config.yaml
n_layer: 9
activation: "swiglu"
rope_base: 10000.0
rope_fraction: 1.0
qk_norm: true
parallel_block: false
init: "uniform"
init_std_qkv: 0.0253
init_std_down: 0.014
optimizer: "adamw"
lr: 0.00238
doc_mask: true
dataset: "wikipedia_en"
Each number is 200 + 20 x the weight over its row's rms, rounded and kept within 0 to 999. Layers, rows and columns count from 0. The size before them is the row's rms in percent of the matrix's.

# gate: layer 2 MLP gate, 832x256, rms 0.0957, rows 313-329, columns 128-191
# up: layer 2 MLP up, 832x256, rms 0.0908, rows 313-328, columns 128-191
# down: layer 2 MLP down (transposed), 832x256, rms 0.0913, rows 313-328, columns 128-191
gate313,090,185,226,194,236,219,195,201,208,182,261,197,174,194,220,210,176,145,189,200,175,215,196,194,220,216,197,168,185,251,214,238,183,240,218,187,196,191,197,179,193,203,190,204,225,217,242,213,182,212,177,209,200,170,171,243,221,183,183,184,168,210,171,187,194
up313,097,183,191,229,207,197,175,220,192,179,252,147,212,167,209,201,196,207,191,207,236,205,201,233,191,210,227,197,177,199,194,217,190,179,208,199,200,227,198,209,189,172,206,205,220,157,204,206,181,204,201,199,187,160,193,212,180,211,195,180,219,190,212,208,214
down313,099,196,191,191,191,168,204,210,201,231,179,209,186,223,184,203,193,218,204,205,185,191,158,226,203,177,184,224,214,211,184,165,211,179,199,224,230,244,187,195,196,205,220,199,191,190,174,186,233,200,230,182,190,222,233,170,185,215,247,197,214,189,245,213,219
gate314,108,170,208,221,183,204,234,191,203,169,185,166,159,208,182,212,178,214,202,198,182,182,204,195,198,206,198,186,208,215,231,206,190,208,230,217,237,173,220,173,165,204,197,182,200,209,217,185,196,193,182,211,194,218,170,203,205,220,172,207,221,251,171,190,210
up314,105,225,186,153,193,219,216,201,210,210,209,185,202,218,173,197,216,240,185,238,203,178,205,154,218,194,249,216,219,231,214,188,207,212,225,250,210,185,200,191,217,184,204,183,207,219,209,223,177,189,165,210,214,226,202,238,190,218,215,195,213,178,217,209,218
down314,108,195,193,165,220,202,218,217,232,186,181,173,211,238,215,197,209,215,205,200,175,216,183,196,195,184,194,171,197,205,218,195,190,218,197,214,177,202,203,187,199,195,208,195,189,195,198,236,200,212,181,219,188,210,213,210,192,228,186,197,178,198,208,167,224
gate315,104,197,231,203,241,203,207,218,183,218,189,229,207,226,186,183,193,190,201,203,207,211,181,189,153,169,196,188,201,242,205,221,224,216,203,186,230,209,155,230,212,190,216,187,204,245,188,170,209,168,229,216,210,220,232,213,162,185,175,189,195,193,169,179,226
up315,102,231,164,223,198,215,205,191,172,192,228,190,180,193,180,173,183,181,177,158,197,224,200,194,197,181,196,236,221,191,190,195,219,150,203,170,202,180,182,201,173,201,223,196,215,204,214,208,206,205,207,202,221,223,168,178,211,190,202,153,192,184,134,193,206
down315,102,197,191,232,217,164,187,210,194,201,214,148,185,200,221,218,222,194,195,199,197,214,221,195,189,214,213,222,222,188,191,224,200,208,243,168,185,189,202,215,161,153,237,181,189,204,209,207,192,186,221,188,194,207,179,197,230,221,214,163,180,182,165,232,189
gate316,097,191,163,171,203,225,183,183,245,188,169,216,215,191,204,209,185,212,202,186,196,215,229,213,188,221,203,184,194,227,259,170,210,209,208,204,203,189,216,184,191,219,194,174,192,218,156,239,215,203,215,189,208,200,245,197,165,207,227,218,165,196,215,219,191
up316,100,175,197,211,205,191,220,217,190,188,154,242,215,186,179,184,181,203,192,215,177,194,192,209,161,190,197,173,237,208,158,206,199,231,201,219,217,226,194,152,218,195,198,228,202,236,205,214,204,202,206,193,175,174,240,228,208,184,208,212,178,210,195,208,166
down316,099,212,202,172,174,211,239,258,197,228,221,203,184,220,193,195,193,220,209,190,192,204,172,186,202,198,193,186,209,172,160,213,235,210,182,204,195,185,194,209,205,202,220,221,244,186,214,225,179,205,226,197,209,154,208,222,196,185,212,225,194,180,191,230,202
gate317,103,210,204,157,210,222,204,189,235,211,181,239,220,232,194,153,231,175,198,197,237,193,184,173,186,194,181,156,215,151,206,155,211,196,216,204,202,207,153,209,214,235,211,258,188,241,175,222,189,199,223,184,222,185,208,213,199,191,207,228,175,189,217,252,205
up317,101,169,205,241,156,152,188,209,236,208,200,205,201,190,214,206,193,221,164,163,194,213,217,205,209,223,206,219,219,209,194,166,178,189,212,227,189,185,197,186,212,209,208,210,239,206,215,195,206,206,182,204,209,177,169,206,195,210,160,214,215,189,218,205,224
down317,103,225,221,202,183,229,204,190,193,161,202,176,188,242,179,205,196,219,178,238,201,201,198,188,200,211,233,234,224,176,196,225,227,191,225,240,197,178,205,189,171,178,192,222,217,212,206,193,194,214,185,206,220,202,198,155,223,182,214,206,188,217,176,164,168
gate318,104,204,240,200,229,185,227,207,207,170,214,185,210,190,165,180,189,176,176,171,194,214,237,169,164,211,216,210,253,194,220,193,183,199,240,211,231,194,190,168,181,212,194,240,193,189,197,198,204,218,212,240,217,163,241,190,193,183,171,217,218,221,208,192,203
up318,101,223,180,211,201,224,170,191,194,171,209,208,223,216,197,202,231,207,221,182,228,193,190,198,214,166,173,202,206,170,230,177,221,182,173,196,194,186,197,179,209,202,189,202,215,207,197,174,231,218,234,193,211,212,198,219,242,211,179,232,196,210,208,208,170
down318,104,219,207,193,178,192,189,180,236,209,207,198,198,197,222,197,222,173,203,163,201,203,174,233,191,218,197,219,211,213,188,210,227,198,196,218,223,221,213,232,203,187,239,189,181,207,217,213,232,215,206,172,204,217,187,213,154,223,221,227,221,195,184,211,217
gate319,101,168,212,217,200,212,179,177,197,171,220,173,203,208,193,162,210,209,195,155,201,200,188,204,203,205,230,217,174,172,188,195,207,196,213,217,202,195,174,182,228,197,236,213,209,201,165,195,213,209,187,190,188,237,208,215,192,223,182,209,197,221,189,178,194
up319,102,197,208,191,194,215,190,227,220,205,180,202,224,206,201,206,196,221,214,184,199,203,192,206,195,185,204,204,195,189,197,190,195,249,188,221,187,197,239,225,188,188,159,198,175,203,203,194,213,187,198,248,209,203,177,174,206,193,225,218,193,188,194,206,210
down319,100,175,191,205,190,212,206,194,208,186,228,183,193,199,153,191,197,188,203,197,217,211,187,198,182,224,226,216,178,212,228,210,187,238,177,220,181,158,229,235,167,218,197,156,167,222,190,211,210,193,190,218,221,230,205,184,211,151,267,212,219,213,189,198,226
gate320,104,230,174,219,164,173,202,210,225,196,224,265,202,186,213,171,221,182,180,239,178,229,171,211,212,200,202,213,217,200,175,194,196,210,216,244,214,208,216,203,207,229,180,196,215,182,209,223,189,210,191,206,232,167,223,163,216,201,184,192,228,190,214,229,214
up320,099,170,195,210,217,204,274,190,199,208,191,172,216,184,198,206,182,187,204,188,191,183,208,194,183,214,206,195,210,196,154,202,213,154,177,174,201,184,184,209,203,171,193,197,182,225,200,157,219,181,205,213,225,195,200,215,183,178,179,189,223,208,204,158,244
down320,100,202,213,207,186,218,217,175,184,169,198,208,192,246,203,214,203,163,185,185,217,216,245,220,215,169,242,205,191,199,201,188,201,192,208,194,236,203,193,193,147,182,207,175,174,241,216,226,221,223,228,196,182,247,219,206,203,190,219,206,203,194,235,201,231
gate321,094,208,233,192,211,264,200,243,217,166,173,177,215,214,191,222,218,181,187,188,201,184,237,197,188,213,204,205,206,213,202,200,229,209,223,185,199,186,221,186,239,192,197,199,202,208,178,198,195,206,237,212,217,215,187,206,189,226,225,187,182,207,211,211,186
up321,098,193,217,178,211,191,206,208,201,210,223,173,206,215,185,237,202,181,209,195,195,177,219,166,217,183,189,186,209,192,163,245,212,204,206,198,221,208,184,207,171,186,186,174,228,183,219,206,194,187,198,179,181,175,184,233,202,200,223,185,174,220,206,162,177
down321,098,182,200,221,219,247,216,203,225,200,192,184,227,191,196,181,195,217,188,236,232,216,189,245,185,211,172,212,199,178,197,189,207,239,182,178,199,189,201,227,170,235,230,206,210,161,201,192,179,179,232,215,188,181,230,168,158,153,190,176,216,182,219,195,187
gate322,101,209,207,173,186,216,180,171,174,213,217,199,176,199,177,223,222,179,204,202,189,190,214,206,176,191,210,206,196,208,198,192,215,215,259,212,220,165,183,181,217,246,213,196,242,192,222,202,188,175,211,190,186,238,238,213,167,180,178,197,207,189,169,201,145
up322,103,228,179,211,202,209,171,227,201,161,214,198,214,212,234,199,201,178,176,226,216,217,205,151,220,200,176,184,193,221,183,206,212,212,196,226,186,188,178,228,179,210,187,181,215,206,162,172,196,196,192,203,219,186,178,213,181,195,191,215,184,238,207,226,182
down322,103,174,180,221,216,196,225,227,205,202,224,204,221,183,224,197,220,194,202,200,204,206,227,181,226,185,176,152,178,212,179,214,205,184,191,212,193,172,193,197,203,188,196,207,233,180,184,170,219,198,144,196,176,194,207,208,194,186,199,200,204,200,202,229,202
gate323,091,200,189,209,182,205,220,195,191,165,204,186,165,197,189,187,202,214,204,173,202,192,202,204,196,219,201,206,224,196,233,209,180,227,199,210,214,181,192,187,206,206,209,226,218,227,208,222,178,216,187,191,219,213,204,201,228,216,207,239,142,178,170,265,163
up323,095,213,218,191,188,198,156,239,211,204,194,214,225,193,207,200,181,219,206,206,159,224,171,209,168,202,220,162,172,225,208,180,232,220,182,156,188,233,241,174,159,192,191,204,205,161,177,226,239,200,208,223,161,197,215,200,191,205,182,208,223,206,225,200,220
down323,093,176,162,190,225,190,211,226,239,168,164,218,199,211,217,146,216,202,215,171,215,187,193,187,186,241,197,182,210,205,183,153,202,225,213,211,187,217,214,186,243,209,189,193,231,209,167,220,192,199,230,208,240,189,211,196,204,182,176,207,178,224,227,235,198
gate324,109,194,238,189,206,195,214,225,237,204,193,201,204,189,235,162,235,201,175,171,202,207,219,219,212,198,222,202,199,174,196,216,200,174,172,209,207,221,194,177,182,184,206,206,220,213,222,194,186,190,223,179,214,221,211,203,206,207,171,200,180,194,172,195,205
up324,102,174,209,211,241,192,176,198,205,230,204,155,216,193,216,211,179,207,219,199,178,212,179,225,239,175,223,214,202,199,206,223,205,162,192,193,208,168,219,241,211,223,204,213,181,196,200,182,206,199,208,182,200,155,207,187,211,182,200,215,192,173,195,206,210
down324,104,215,213,183,181,196,241,199,195,220,203,187,175,155,208,204,190,207,202,211,191,186,168,215,204,215,180,214,212,238,220,233,230,215,216,212,200,194,206,191,162,175,185,194,222,206,200,221,159,182,225,176,187,248,215,192,180,197,187,193,222,224,217,176,157
gate325,102,189,215,189,209,201,223,263,238,205,223,216,211,220,227,186,190,178,215,161,219,175,222,195,186,159,213,163,167,203,231,203,194,191,211,206,186,203,192,235,217,199,214,202,236,230,159,256,206,224,236,175,190,192,197,243,203,237,184,189,174,184,209,203,187
up325,103,157,207,197,204,174,167,180,201,230,199,226,189,201,218,182,212,229,197,186,214,215,181,201,201,201,186,207,211,206,204,197,219,206,195,187,229,175,234,198,214,206,230,238,222,223,185,179,227,167,190,222,236,206,189,200,190,145,190,207,196,198,184,198,220
down325,100,192,196,182,174,177,215,194,233,197,208,232,178,208,220,216,214,206,178,191,196,160,218,200,207,182,182,206,195,171,182,253,170,146,193,221,187,188,208,205,215,174,210,183,224,202,173,217,225,200,194,162,204,197,215,185,206,202,191,212,205,191,193,197,202
gate326,099,188,215,160,193,229,199,188,187,186,239,199,203,187,175,178,191,185,186,206,230,214,228,179,205,166,181,205,197,242,227,205,247,179,203,225,221,202,223,231,230,149,196,226,183,210,190,224,236,168,196,221,177,189,244,213,189,199,216,149,196,236,221,200,188
up326,100,223,206,196,195,196,203,175,222,195,214,231,149,240,214,223,194,191,210,149,215,202,206,191,185,208,192,222,199,214,217,183,205,193,175,220,190,207,216,198,180,190,178,200,198,227,204,192,201,205,223,198,184,209,223,200,208,189,197,261,206,218,200,205,215
down326,103,203,196,202,153,239,182,190,208,169,200,235,173,201,220,208,209,222,200,195,189,210,199,214,188,165,181,240,258,224,196,190,205,218,199,183,239,190,222,168,198,173,193,215,192,186,213,180,216,183,200,219,195,203,199,202,217,178,240,167,202,186,238,224,189
gate327,096,186,196,208,190,198,240,221,224,230,208,222,180,208,202,219,193,183,201,205,220,155,209,165,194,230,204,178,219,218,199,184,198,206,230,228,203,205,196,223,169,167,157,195,211,204,216,193,192,207,217,194,208,220,229,220,184,203,246,208,192,167,197,220,238
up327,099,210,188,172,197,223,163,213,218,196,200,240,197,198,246,181,198,201,179,213,174,195,225,194,208,229,184,190,195,208,176,216,169,198,223,204,223,218,188,215,208,165,178,185,184,188,210,214,217,190,222,192,205,181,217,172,191,239,204,220,179,193,192,232,210
down327,099,182,198,189,188,195,186,178,188,202,171,199,177,206,203,182,236,198,149,209,204,214,190,194,237,197,245,176,206,204,177,208,165,179,180,189,205,217,183,180,179,208,189,210,193,212,222,197,196,206,251,205,211,209,194,237,253,198,200,208,183,221,219,212,197
gate328,102,186,234,165,213,203,202,215,191,192,184,202,190,175,204,210,165,235,198,162,172,226,164,206,203,199,219,173,199,234,212,215,193,228,172,205,193,157,215,195,188,197,193,189,227,193,199,231,196,206,243,205,201,193,233,193,194,222,205,242,181,207,229,223,147
up328,103,214,177,159,225,230,178,193,204,192,183,193,212,175,201,166,202,185,220,187,215,220,223,202,238,192,205,223,187,199,182,227,224,189,176,188,199,180,162,171,179,209,194,209,222,218,221,192,159,217,201,224,153,199,185,222,222,178,216,193,177,194,191,182,223
down328,103,237,207,237,185,215,229,217,224,198,190,204,228,219,199,173,227,209,193,163,212,191,210,207,208,171,199,200,185,179,205,187,214,180,229,200,191,220,192,163,151,216,209,216,186,195,211,185,207,184,177,221,193,197,182,195,214,218,204,169,176,170,184,216,206
gate329,090,240,192,235,183,178,184,169,220,184,225,215,157,199,193,218,226,216,190,174,233,202,194,212,197,178,198,229,221,189,213,199,217,245,222,204,220,203,194,187,184,188,207,222,198,170,191,192,174,208,196,241,228,183,235,187,216,186,180,208,161,206,206,259,173